python train.py --n_head=3 --n_kv_head=3 --vocab_size=2971 --activation="tanh_gelu" --qk_norm=false --attn_scale=0.0884 --init_std_qkv=0.0198 --init_std_down=0.0 --lr=0.000253 --weight_decay=0.76 --warmup_steps=428 --final_lr_fraction=0.05 --seq_len=1024 --train_tokens=673200000
Each number is 500 + 50 x the weight over its row's rms, rounded and kept within 0 to 999. Layers, rows and columns count from 0. Numbers have three digits each. The size before them is the row's rms in percent of the matrix's.

# down: layer 6 MLP down (transposed), 768x384, rms 0.014, rows 724-767, columns 0-95
# up: layer 6 MLP up, 768x384, rms 0.0228, rows 725-767, columns 0-95
down724 022:459400507481536402493481518463477480521481520419438475497495524462512545528492535598513511521443482598561495493520557452592517464559481556471509528487478454452422436493473526435455510464484506571544465526400529541475454528504552643426455472409404518418498461566495415407502513532433459489
up725 131:450455467465466535511521560490458621471540518426601559445447482436537545578483483509555461478484409504519509494442615511500430494526516433527614517559514511462567469512560550571486571431531543489520497569437465556515469435436474496494544467506376412478507542411486518565527501598528456521
down725 156:538460569527466298456423439513536425481492480566486464553492569509466457464534464557425480493495542473477519491526478505494511501476427523486400407495521542526544437459467498461539456540491453460507551486540539406566545474557476479530505510492538520556466511542464470434377535492382357502
up726 115:451504499443484500390509435524505417530447514561521529443507428593457507469493495504444490522444483535405531510479457558486518545517482442509583487439562533482464532499428506494437454542499460486521456564524492505488382467532482539458473480505468510477462512515571593533468507507449445434
down726 129:579495521532498498557538578518525564511515530513470443539575529450477471523441531464503505425511412431509496547531526453490409435483485542538463455472485518462583431459448455502486544428506552474525557480525567483554604531579551423550496499464460446553542462487524487501632433568581630560
up727 049:495449497472517496422468592557469414450514408543489457447484501501492478533507428455477471530559471565484511569434348661463562535514484570471479386487520493483488444503490548555454469454450527495718504487503600487482445345608549481402401487516502521480506572532484596527526510529573506412
down727 034:491386532517584408522596430455534463574504551516477528517457456513488507479519551587504519452442556490459559382547507448461485379516452504542595608504491489521482587607519515510518485507490501556334466492488446570459458563412448515608563480477504500512540421472514519525402528544471502580
up728 056:374461519430459447462500536561378394504486428447426518451485508498445436453489415455442464455483495516381536535431390386484542490476513507463556408464522502492520363507624517515535467508470547451548461506473469488491431349589551442466423517594497467467514525502522494521431496557619428417
down728 046:558570524513552434530478498494585598565563487530506516527490506509546491585482476502517483502400559551505478420583557483469489468544499554577525532466531534432434564469429483517459535469535451577478523519463432575521529558503408458519553511496454555527509523481461495543588507431484597548
up729 038:473518411468467513466560486360519599509511470590490519492507498483518527433451571587515515497463493522405519460519515493493548539505471510416537459513472502417509496490480491507450537548601521482366505454439491479538514429544470446600471512474517497524518461399507427479589471501395480602
down729 032:470552465427519456466463487645443517470524529514578477487488428551464488464450429511521517526425467403464483552577535496553593493577549433613508482454446453452511462537525500537478577461480482537556487482620439504461478470535644598453472468383436547475455487562575481452511522504491625430
up730 030:543464475556544502529490503575429472569513515398558494580538472496500507464508474527474471539522479482501495561494457618483491525449439521460529362437547518491486551514390443586611454504130494555693493500451388531554526580416534605495475487543469470512485473430533552524661523484491460518
down730 022:518465500458462561529499475453601494435417526535496519476530508495477476479468494508576500487520420460436563472459427475493444481482542455499476460456493482553562494444469548604518421630547479503484538475472502492587488498573414444493525569500667528502587525507497498478465452449500496473
up731 114:480450578472500551442470530472519493495555460419383566480494471451496457516579561487413455454562521493532453500576536471501577481462700468423453546500510536434496525468529469496532506496469540500398491450441484548526559439485558518601545418620505466530446392486567473556444506544555523503
down731 109:510333457500486505441526527464590525581440495489539482483562521459447491533396513506479565557434498521518506467467480477434494506469411546529493527471496557513439533514504496471518546529522494488552530487491562395548559568552543572510439556508512518447463543510403447397467479461425536529
up732 119:502460505505487545539497470524579493488461412508545502428428515531493498525480518550402473515416539477450482487481602499475468475494566558544569530544453507567444433453552470513493530518507452502514423532451500524438494518522561523605485521542566609458473550570458418505573473341522530528
down732 089:523634470541523455541438469536474529519503489559597581493568501558515513479515595426469389496499513537498508508500546454540460511491529476436518466521537504462466547469514460545458492449515569493551494473568445532460528540529509502453557515461378454448504524462530541532520473509495712419
up733 096:519480544520412503461484545605407436522529524547426462370479497454437480509526438491476489555462554563517498548485478443503494472486518544466529440423515438491522421519587430539382456478547501489580541468562481442466423504533558483539496413509542469522522551529508415594491469557450485466
down733 103:557570445523608583591502521479482620465520522540512524470525508635506503465502500463486439514554476526467511516508519497488552457568564480622539606507493520473380522512490521500535512518532546502469503506424552539547557507489421569447525542525503492506498487481593489493586485416490632460
up734 100:573461493518527495487507477504457455544440482510489528513515483439523523460522578438564595557398525411512489481568521496571524563553534524422542469533400624522449542643518519436497344499458524534560540485479506473564512488561450503502526501534457538532506508520472429543608480425477514416
down734 087:462678527572474487518376453504477514424502470535441477458391458516519540498447448502512431530493523495503465523491529465496510497467413493496468486455556481493504473488498488520539552514499495460478454466530419519513423538507554483511529511531470411533584502502520523500551427555481766523
up735 089:499453507456495503560525568471427467559456496572397569513460414521487463453556433461529490461487472508513499402475632388506508435573460502478603546540503472556509439425467440480483480472557553423498482443539483506410516546493437444534533466456452457493533524467509492535476534457568582538
down735 093:521509533477484466448412423498538483467489448506591496469537510494512505491443513586478490539414526522535490575474451559482426642447490532510435435535440513530486507508509489532475446594518430522507505555546531557547535453480492486423494518501481590448454462487404508456491475557472355513
up736 248:475489474589485461507500482491506510403507504447421438445501460455493478553511528518402511498582474504532418532585481513506609545509554456409506421574505432427633463466512524504517509522453497509530518428484490515430547532508519485463539420567574571521459402482464540502500510533494496494
down736 234:442457518408528508510559459463435596551506455520449461536481498432538497447532562467544468550461528493537566474465540447509457430425497522500473494453505573547465559491454463454524443488544485534469468489534477483597495469482496507547550556457536493526495575539555421423520562530472512506
up737 105:533451529461493585441543507440515446499481494430505385475497456486544517533545488573506546540431511524464435479471457581478495533490506517610483508503396554541495359517600588504473558481485488481469438589446530515488529458479509507512407459565485510419431505522443479498648437474594418499
down737 102:439583447542500361523463424491499439473443433522534542507560530474488514489496590454460367489483496460514573548521503478486528498482431528417449484513567498532495564480523503542504471508486461460500468455570518415496590510536479487519491549511480518457519539513554500519441473495323709551
up738 060:529480486526543477439551636614461479508543469424465413445509518496475532571506537462461446547518613527463461604501386516499524532527492552492480485445526541469466471525462511560521401495329481519722493468489509495469494403498572497471422487646511530489517478523528494540425561507533528519
down738 050:517432500436501488558526396517579508451474570562452496555440487545542527469479541465493534400538533499482583442460526437463536398502420577474523573432464464535525617599534518480539484502516545458392492469459477475508458553457427500529552529424541585456553530565493470480443451507428537484
up739 057:504551584448490459511540392492447409542479453359486472349487397447486459520480407525507485520447469496463507555450439552503544516369486517519535490509494461594504395491605486375599501480485586472436475491517450517537437567494508537433440480578460489465523542587517592552451526633459420379
down739 048:499551415637453427489465607503485541514510458543448472487516551480487415581598545511520485465488494505535447532541509541558368477521526523479516469484537487509513562452476542454436541492467445533553506520447556473497445443606488472548595563552556474545429447476452460477533381335594562552
up740 029:481459601498514436516504559474509405563598503546527482523403409508474565484475512450463479535484680450477469457487482492370496449545433502491524655497501489545514581526484502404496468525558506511450468490505534541465467460463470530559515465510488490545510470481564482464485491532458576479
down740 022:526459456420436520507581475459562542408485434485509475452612583598504542482473536494510518325490433568588511520457483506559458490459544498537455507483498517552479365492531566417470525481479385440517500510470526443566610433588417429463415499485558512418460505526475522491548604535475568494
up741 025:564438464489403529510523479509500537516517465442500571457486474466511525463499539446546543455444459531479571569557612578455511554480538541433476415518554527608519517488426477498424474521706479495609532493527483494483472532391483391507527373552483507499464476456529506473541524508514460555
down741 018:559423485451466629522587531546485418372521560527507503551580543617464566485498522497515466526576536504513467486489533548603600489482537458486507515538417472500451482551494474580524499509536496450526474382548465508421480525513505598450493453451428547431532551505569405449499480510395483478
up742 135:498548476500447507551485474514507533394459549492448438440648533524517458494447466454476533492622516505445496565544539506473484508508529515442534531553507565418483553462479373470598502472476568481567374512477549610582443537579558558512455522523538537445526483489576494467482493564527436506
down742 134:523370484529466626469484512447544518612553505466540455451500486445567533556551539511500507484453470484556518482439426423471498410534475512446498495510428518489522469483514521522501544509521516493490614560555532485404522588583482485503499534501482501546466418538404461540463489488463384557
up743 034:593535423437469487498553465501471589513425550502408545489450467496520573476508593529574494461418536422556477361469484542581479512549488508496459441565522474466502477480382481485508533457595486532479458440473662496408496508466449526562536376411513554527476505526531488488534520503366571545
down743 028:534425572499476507521407515492505522412553471533599504463495563586543567450458324543465585509643419532470526513485403513483562511422471472525532581495500537536483466536499536476541470535424538529509570497544420430501507457520536533483417466489445454472468557526510570495448587572494521494
up744 104:529482443515608462517550514502494426507475434513420574439510500505543488500400579468487537520450477487511519537444516511439534440508461480389460484438538491449525513492610494520534462420452436579539493479522511593444426528602530484547472518489510513474526509406522556453459460482465472586
down744 111:565542464476449475482517462460447491491525516510545443490573531458504458533398461449478522502512457512554496450493488542536525447499424437483523527582462424511585519470462512473488569497500550441472475400442606492578361419468534521442458543540528518446528420525638481500496470455569541427
up745 095:276547551514564508589390502559487472446575431469517465510482504480473461408596485512535459485571480484490546531485485518560434547431523464549463525563489492597518538546437431402506436592399533569508541581488545543552443493471635472516494450512494432424464497566603533495468504516441519485
down745 118:553413496517456679484608485527513517529529509475464516493546493509490507499484501502500624547498484512512504464521516457487510510505607550520536493485448516509479557472473464498473516492527503533531500483511477526499491501514442486513484464463482492500485523454454538476678506481585797728
up746 096:501536420536567472502499456493398505421450588562454507527624555517487506502416483421513474449515476513474609525495562451513438504431483580464506572454498464534423611608440478400468526375535413511438538528490498467517454554631469494549499521493453530501496547515484548495432526513421474570
down746 114:539508476504485723503548496522531505517492522518554525534537476491508495513464480521486626477472489468509437482559520492463468484492679495502487505499483519498530497490496499503502514491525485471527505474551510505513556533474471507512485534497459518468480511489496476484699474493642928759
up747 178:566478511566547476571472493448475554561500490502506614468582536532532460423512528535497540469565473567503564518473519495514503552526436456559518434510416402439495531443456517570450502454448543520497473453445504421358499374455491465480558480630471516436500487562489548572500482643513507510
down747 163:555409504508488528484561471504514508510439533463515456526536565509422548500425455506425495572511526441447493417583497468514483464513578471512587544491509530531485477503458478466530432541485454493474491488514477576534545505499544521434438526471600457474479447495425440422601532411522583520
up748 027:525609569532524494493539517462499552506494546476432543549474489459534553414485545505520515497497559472485506494460506564495494483583497493471503607551457436469494565474524423468464508573359486520368533491523502505504543592538449528578510432507478494549508486501444442515512499502397593443
down748 022:415522507444467505509477546550553575532456510540532520379525528533538539526463459525537550478520435482467501503506594487496546579445460493524526494577486462523473463450597546469461485462442514501521494483516518455553506363599526475515503526469542467426453498468492595468431528455475472536
up749 103:612468480548484615533513549499528489517489428599448508611581536521568451501423512610509644524516503420531486472513517521491449508464598546572544544470456529479450507458410397518526453442424551575419460509496492451447463535541440585464486464474516575430493485505531526438612519514691472407
down749 087:478627574499535413511426596520516556430497454515530528513525475475448494480505536432531485513509489465502512473546472491530451522500477530480564560504564449562608559547554505397470513492483487547592458564502436494551595546438409558486529503502486431487481495547542548484559501563695638524
up750 057:475431547498464439434456556588426405516525430522540423530453492523477387551481454418449469546562497597439483480442392568372552530470529505455539424463501502469482330503569537540493483497524515467573555510512452485518452432597553476426446482692480521457490536517504603578515484547542445491
down750 040:525500559530549491554549498455563553498471553539440558552487499489468547467460515507507530488349496452509516483484537489498471394611398569481521468492552488466509587540505468512576468496502555497481494492424501492533527556478361474530543490461517542540563561481527469515487511532483532513
up751 058:420487557436512417487527487551423378559493410406537549438449481476398413481440409410494459532518526532461476550422413355549543462413460482443552520442477489565480369472630481484583515466444615445545568496472477513480423468549513489420452550678444467470508524541546490522424517546514509562
down751 048:519589484596489543539542551502538547457459487520407446538566504498564513524533503525518532476447539528590483494568583521500407482513509577518473511494541532477504522512420557450514469493537396587498470570451487478556525444538391417542545528519601511518518547480425505541569476438514600478
up752 041:501516477461479532512475427540491551478458482518438562432500464480507512510492543473535514472460515499569489456475689389511469474479541509486487385439523496498505378521525499484511479483264517465514403486585504466453535341439493492475549395519524527468458493519529471551567463470609600543
down752 026:562548510553521487453429495513511509480526517546483459529503511530401535413549452438510480532618554529479536552530438461482598547437449512446525514425505461430472606429486435469493526493525495468542591501484481513546553500510528604453428523518463558557489549543523500514578597502453394439
up753 057:443447491565536479500498575514486540482519576636554558527593580486488533475495514479409524515545524457500539484579434547492464500456510483507503477491468509575477523541526557541507481527534456568552464507447356484548527612528560469588484664604520480529534454482490435519438424526560458532
down753 053:609592492395500526573530456517526561456481507512434533471441507603476535482523524444487525428478526533473516529485529520464543430553447492544502393448523549510566476504480437489549488439564537470494441546479545496539510512509405460467617490495501459522530517476514475467588538471581439459
up754 078:417477537431504487457484497504445443590443442527487443361482472457461409427487435449579506461490442543470623577468478468474599512391497541395556530456526501464513413472509379523479508438363575441482584435497540491524426487588505466384450487556470490461503541536499557469368476537544477506
down754 074:566535511591474452467525469509577539447441517478434559565518450487521532553498487525481503578434482464455452442475554511466361485601498543505495571508526439481445598497443499504481424535511463486506400567486461552480457552523490511592491530483518535475555426455492451547569497400596623433
up755 083:621466571460529547609535503493452472495509560446582523467509502535457476487518483468463540560541516532532427522545551459465490512573567425550559517564452512509495491487498502544509449452532465480469539392544414525431524534503525525434554494486462467389432485461452532506645479497590470461
down755 101:441708486492540313495365500478513497477533510535526502498502473549532497461494502450507305459522502495475519479529506497487533496506473496442526534488579487537505515507520497550496512505520491501518532469529510501472545529517488491508499538496441495493514512527574505545458505471309466616
up756 067:554433502502606499560503607538492479544557480479437538511415462504431475402517400452552516496501449543480530513562500538525538511470465524477547462480506571449487462453486441442504379520501483464592423536483454493520448587550488456498454482453481465534487505401508536526451476500538583509
down756 068:491473507474454445468541496571486572435489505519589442499610496492583511530461571512499518546444519494541530499492459502506377581492504494515466488544517436483455446467471587516488496479475512451482604458503620452555520464494488529466550498493441562503482531609479480542562515527441422489
up757 229:560497507494518564665506537510421470510451457505431513497513604480546495502442477501455492541504543520390574630433451517522518520482436454433472480510472486417517515481576441544452577524493523528453527498428535534463529560560467551465537518517579572476407455573525497544465494535520498481
down757 226:539494563597471577405518550474474488471495553499536492608485545451416548533512587495631541531504492465496473472541475536564605457437505476458549458525449516476512455490466513531531493545484464527549516472581478637568450490565508513503518524423501548507428434456430442557491518440493493519
up758 045:412534594460471473425537525497440392490534534428580486416456529530527549574462494500469504520475669475571434519448289544474521446526508459531443604436485459531498438499516488622493529546438525489561389540561513514500490434537486462467462413484481423475491517553496483484540559511524535365
down758 038:453465565513553389530534518410574520609478453478507455590488500422457577457559498552462515524499510569456524494486599422514476557498464590487564527470553589489463495520515470461474562505483470478462476497449453526485534607495498481549454477556540459492527510466463421444468521481507541549
up759 031:537536488407561536480528586538416413514461538486485506483541498508486493549552466509488501467498500594537516618469660497413510460445443526439478385516512437485479411498534446540415482430553554503501408441458535503540468505455460517442482474595476482480493596448497538583482501493532462444
down759 023:520469464566523515470415544467567531490481483533522466426485454534473536454560502580527478511587469499495565394518500399466545557400594424533576594537490558517508498567523477472535550588527490492450488559495518557428501558567551474572444475597501405482563527519551485471504554478522402502
up760 239:502484482478335581483492468596478509494511416471499415543344464510466427510479545556524455498439488467533481486515508506482469495391504577534467498545480514573473532535511482536552532508505476452542503507505472491519406444396457457523451531548443461493593587508480583563527443447499488514
down760 210:530450545506466473438502439446451456423453436484492458478560530492450481438517460473447522593431552430468469515496392484550530569476458488498534472492524566407560475479462518521507540440444451506525499551562539556459578465521442498567604547490545520480409538529498442454495531474523489436
up761 031:461531558528478518532487489377535518493494569380541521440528560508505512398528381559503503507492495531426557559484585521479520541479455496438481603502484521518533579478552462516502562519484544497380579511517446518576451679488467502468445541531452443507524501517476495450383530532508421416
down761 024:519587491527483487463522557533478489563402481507482491537590447433536410541573593528530455519404498526501484482564566534562416458512539503502511457565468570479445424437472500489400560536517408527513460461480497583452477501522541495499476511561524507443458426374466398470483407377561575499
up762 128:408440432478414457508474630521402473531445477454414513559417479489515464518534528503582528556443444446504561559508469502504565541510398511545518512442542529474498566543398506556535457512490615452521523571494499436446448463459468459474439409512595516536528485580415562592456547412423537465
down762 116:547618429526585550506511451465476516404513540561514469457544504499500505448596453445536508437508451511501456508491541435546518424451600529501505511535488491492502492502513461466517526489477465484456461488481447480582578527506488518508521529533534475442550517474568513443745449487563913482
up763 086:515515562411507447572491496615402467642575477464425471466425422408419467485530489462566516456500503490547506549427547427599529473417450516469503401445466444547470417486557447457466457446450509433466465464477474499476420498505490500470473457534466425479486539458519444520556500605530542529
down763 084:497526465560470492424482522470551517423484504555497487484545590616601533576540459510441551546531567494532499428528490545420509571461547493428509521532492515512464574538446532534456424546506490536534522551489482425522543496517494522513535520515526544531551467581477556519572464419552494481
up764 041:480501555520474452434524477442485595579538486473453472381479499487520545377538502523544471540485599492459508471529592307389552568471463510389504518448530486482503550456413459528463476517485503508528488446459475522477407432506477534551443411538494476513530521489508468520757557532468503558
down764 033:517520472489519478530444459558521496430450566493505494463572415529482568458511480551508446464564418563508533465522418527588433460551466491520515484483447466517468465575475573484472520540459538484450414500567424454503521436581595507459449497500486506435420565546509446431488507493536560418
up765 037:503522490421490536513550387388496525521491574415463497477447442490508501465481533524562512477429555516453476434444689477436500506540531478482470568530490510510521402444523360391487450534477554464343496498571576496479490467467425572463477446467462480477508496565510492481451527523507461611
down765 029:537530487599500489493439564576458557449480441546497415489525571518468544497487458486500479520520513521526478560568467527512543558449516522489558534520475490451419525530497512498456594479539474474561563535503513470511500474498564559512414506564532540519505544482488417511530528396619472450
up766 035:463532472559509506588489511427538708504457618385494483536534499479523597500546521546535541487478506459495470460530546518523439521560465487515439679517481499465503615541450452487534572520413450559405631523554549488553518563418500480547554547375513450510502454505496459428561504459435480471
down766 022:538488497425484609450476442549515460498502497517498491548523483484513444443523508437499507468645484572413555573469545516510548503459541441451439468464519540529496421399536431589463445515502538533541466542485492470495509516445444483570413578511600498530456429459445500493485512532507518463
up767 038:472495501542526497476452506440529587553554512709512628505511523451512485394516544428540537506552460507381553540609431540541508498478538516416507442467502536402531580498497561492386449550592469521583505526434539467511528558532491457555528498481494545540501496415469472465467456526412533628
down767 030:504552477401454559471621458615507549395474436450534522526510416595515489527451512548503551557498553494522529490517585569483554529522487466556557538556449437471482454542467487523606522387515603538520416431602519483507505469453538506533538477414448498479474533533547547480539596536459530432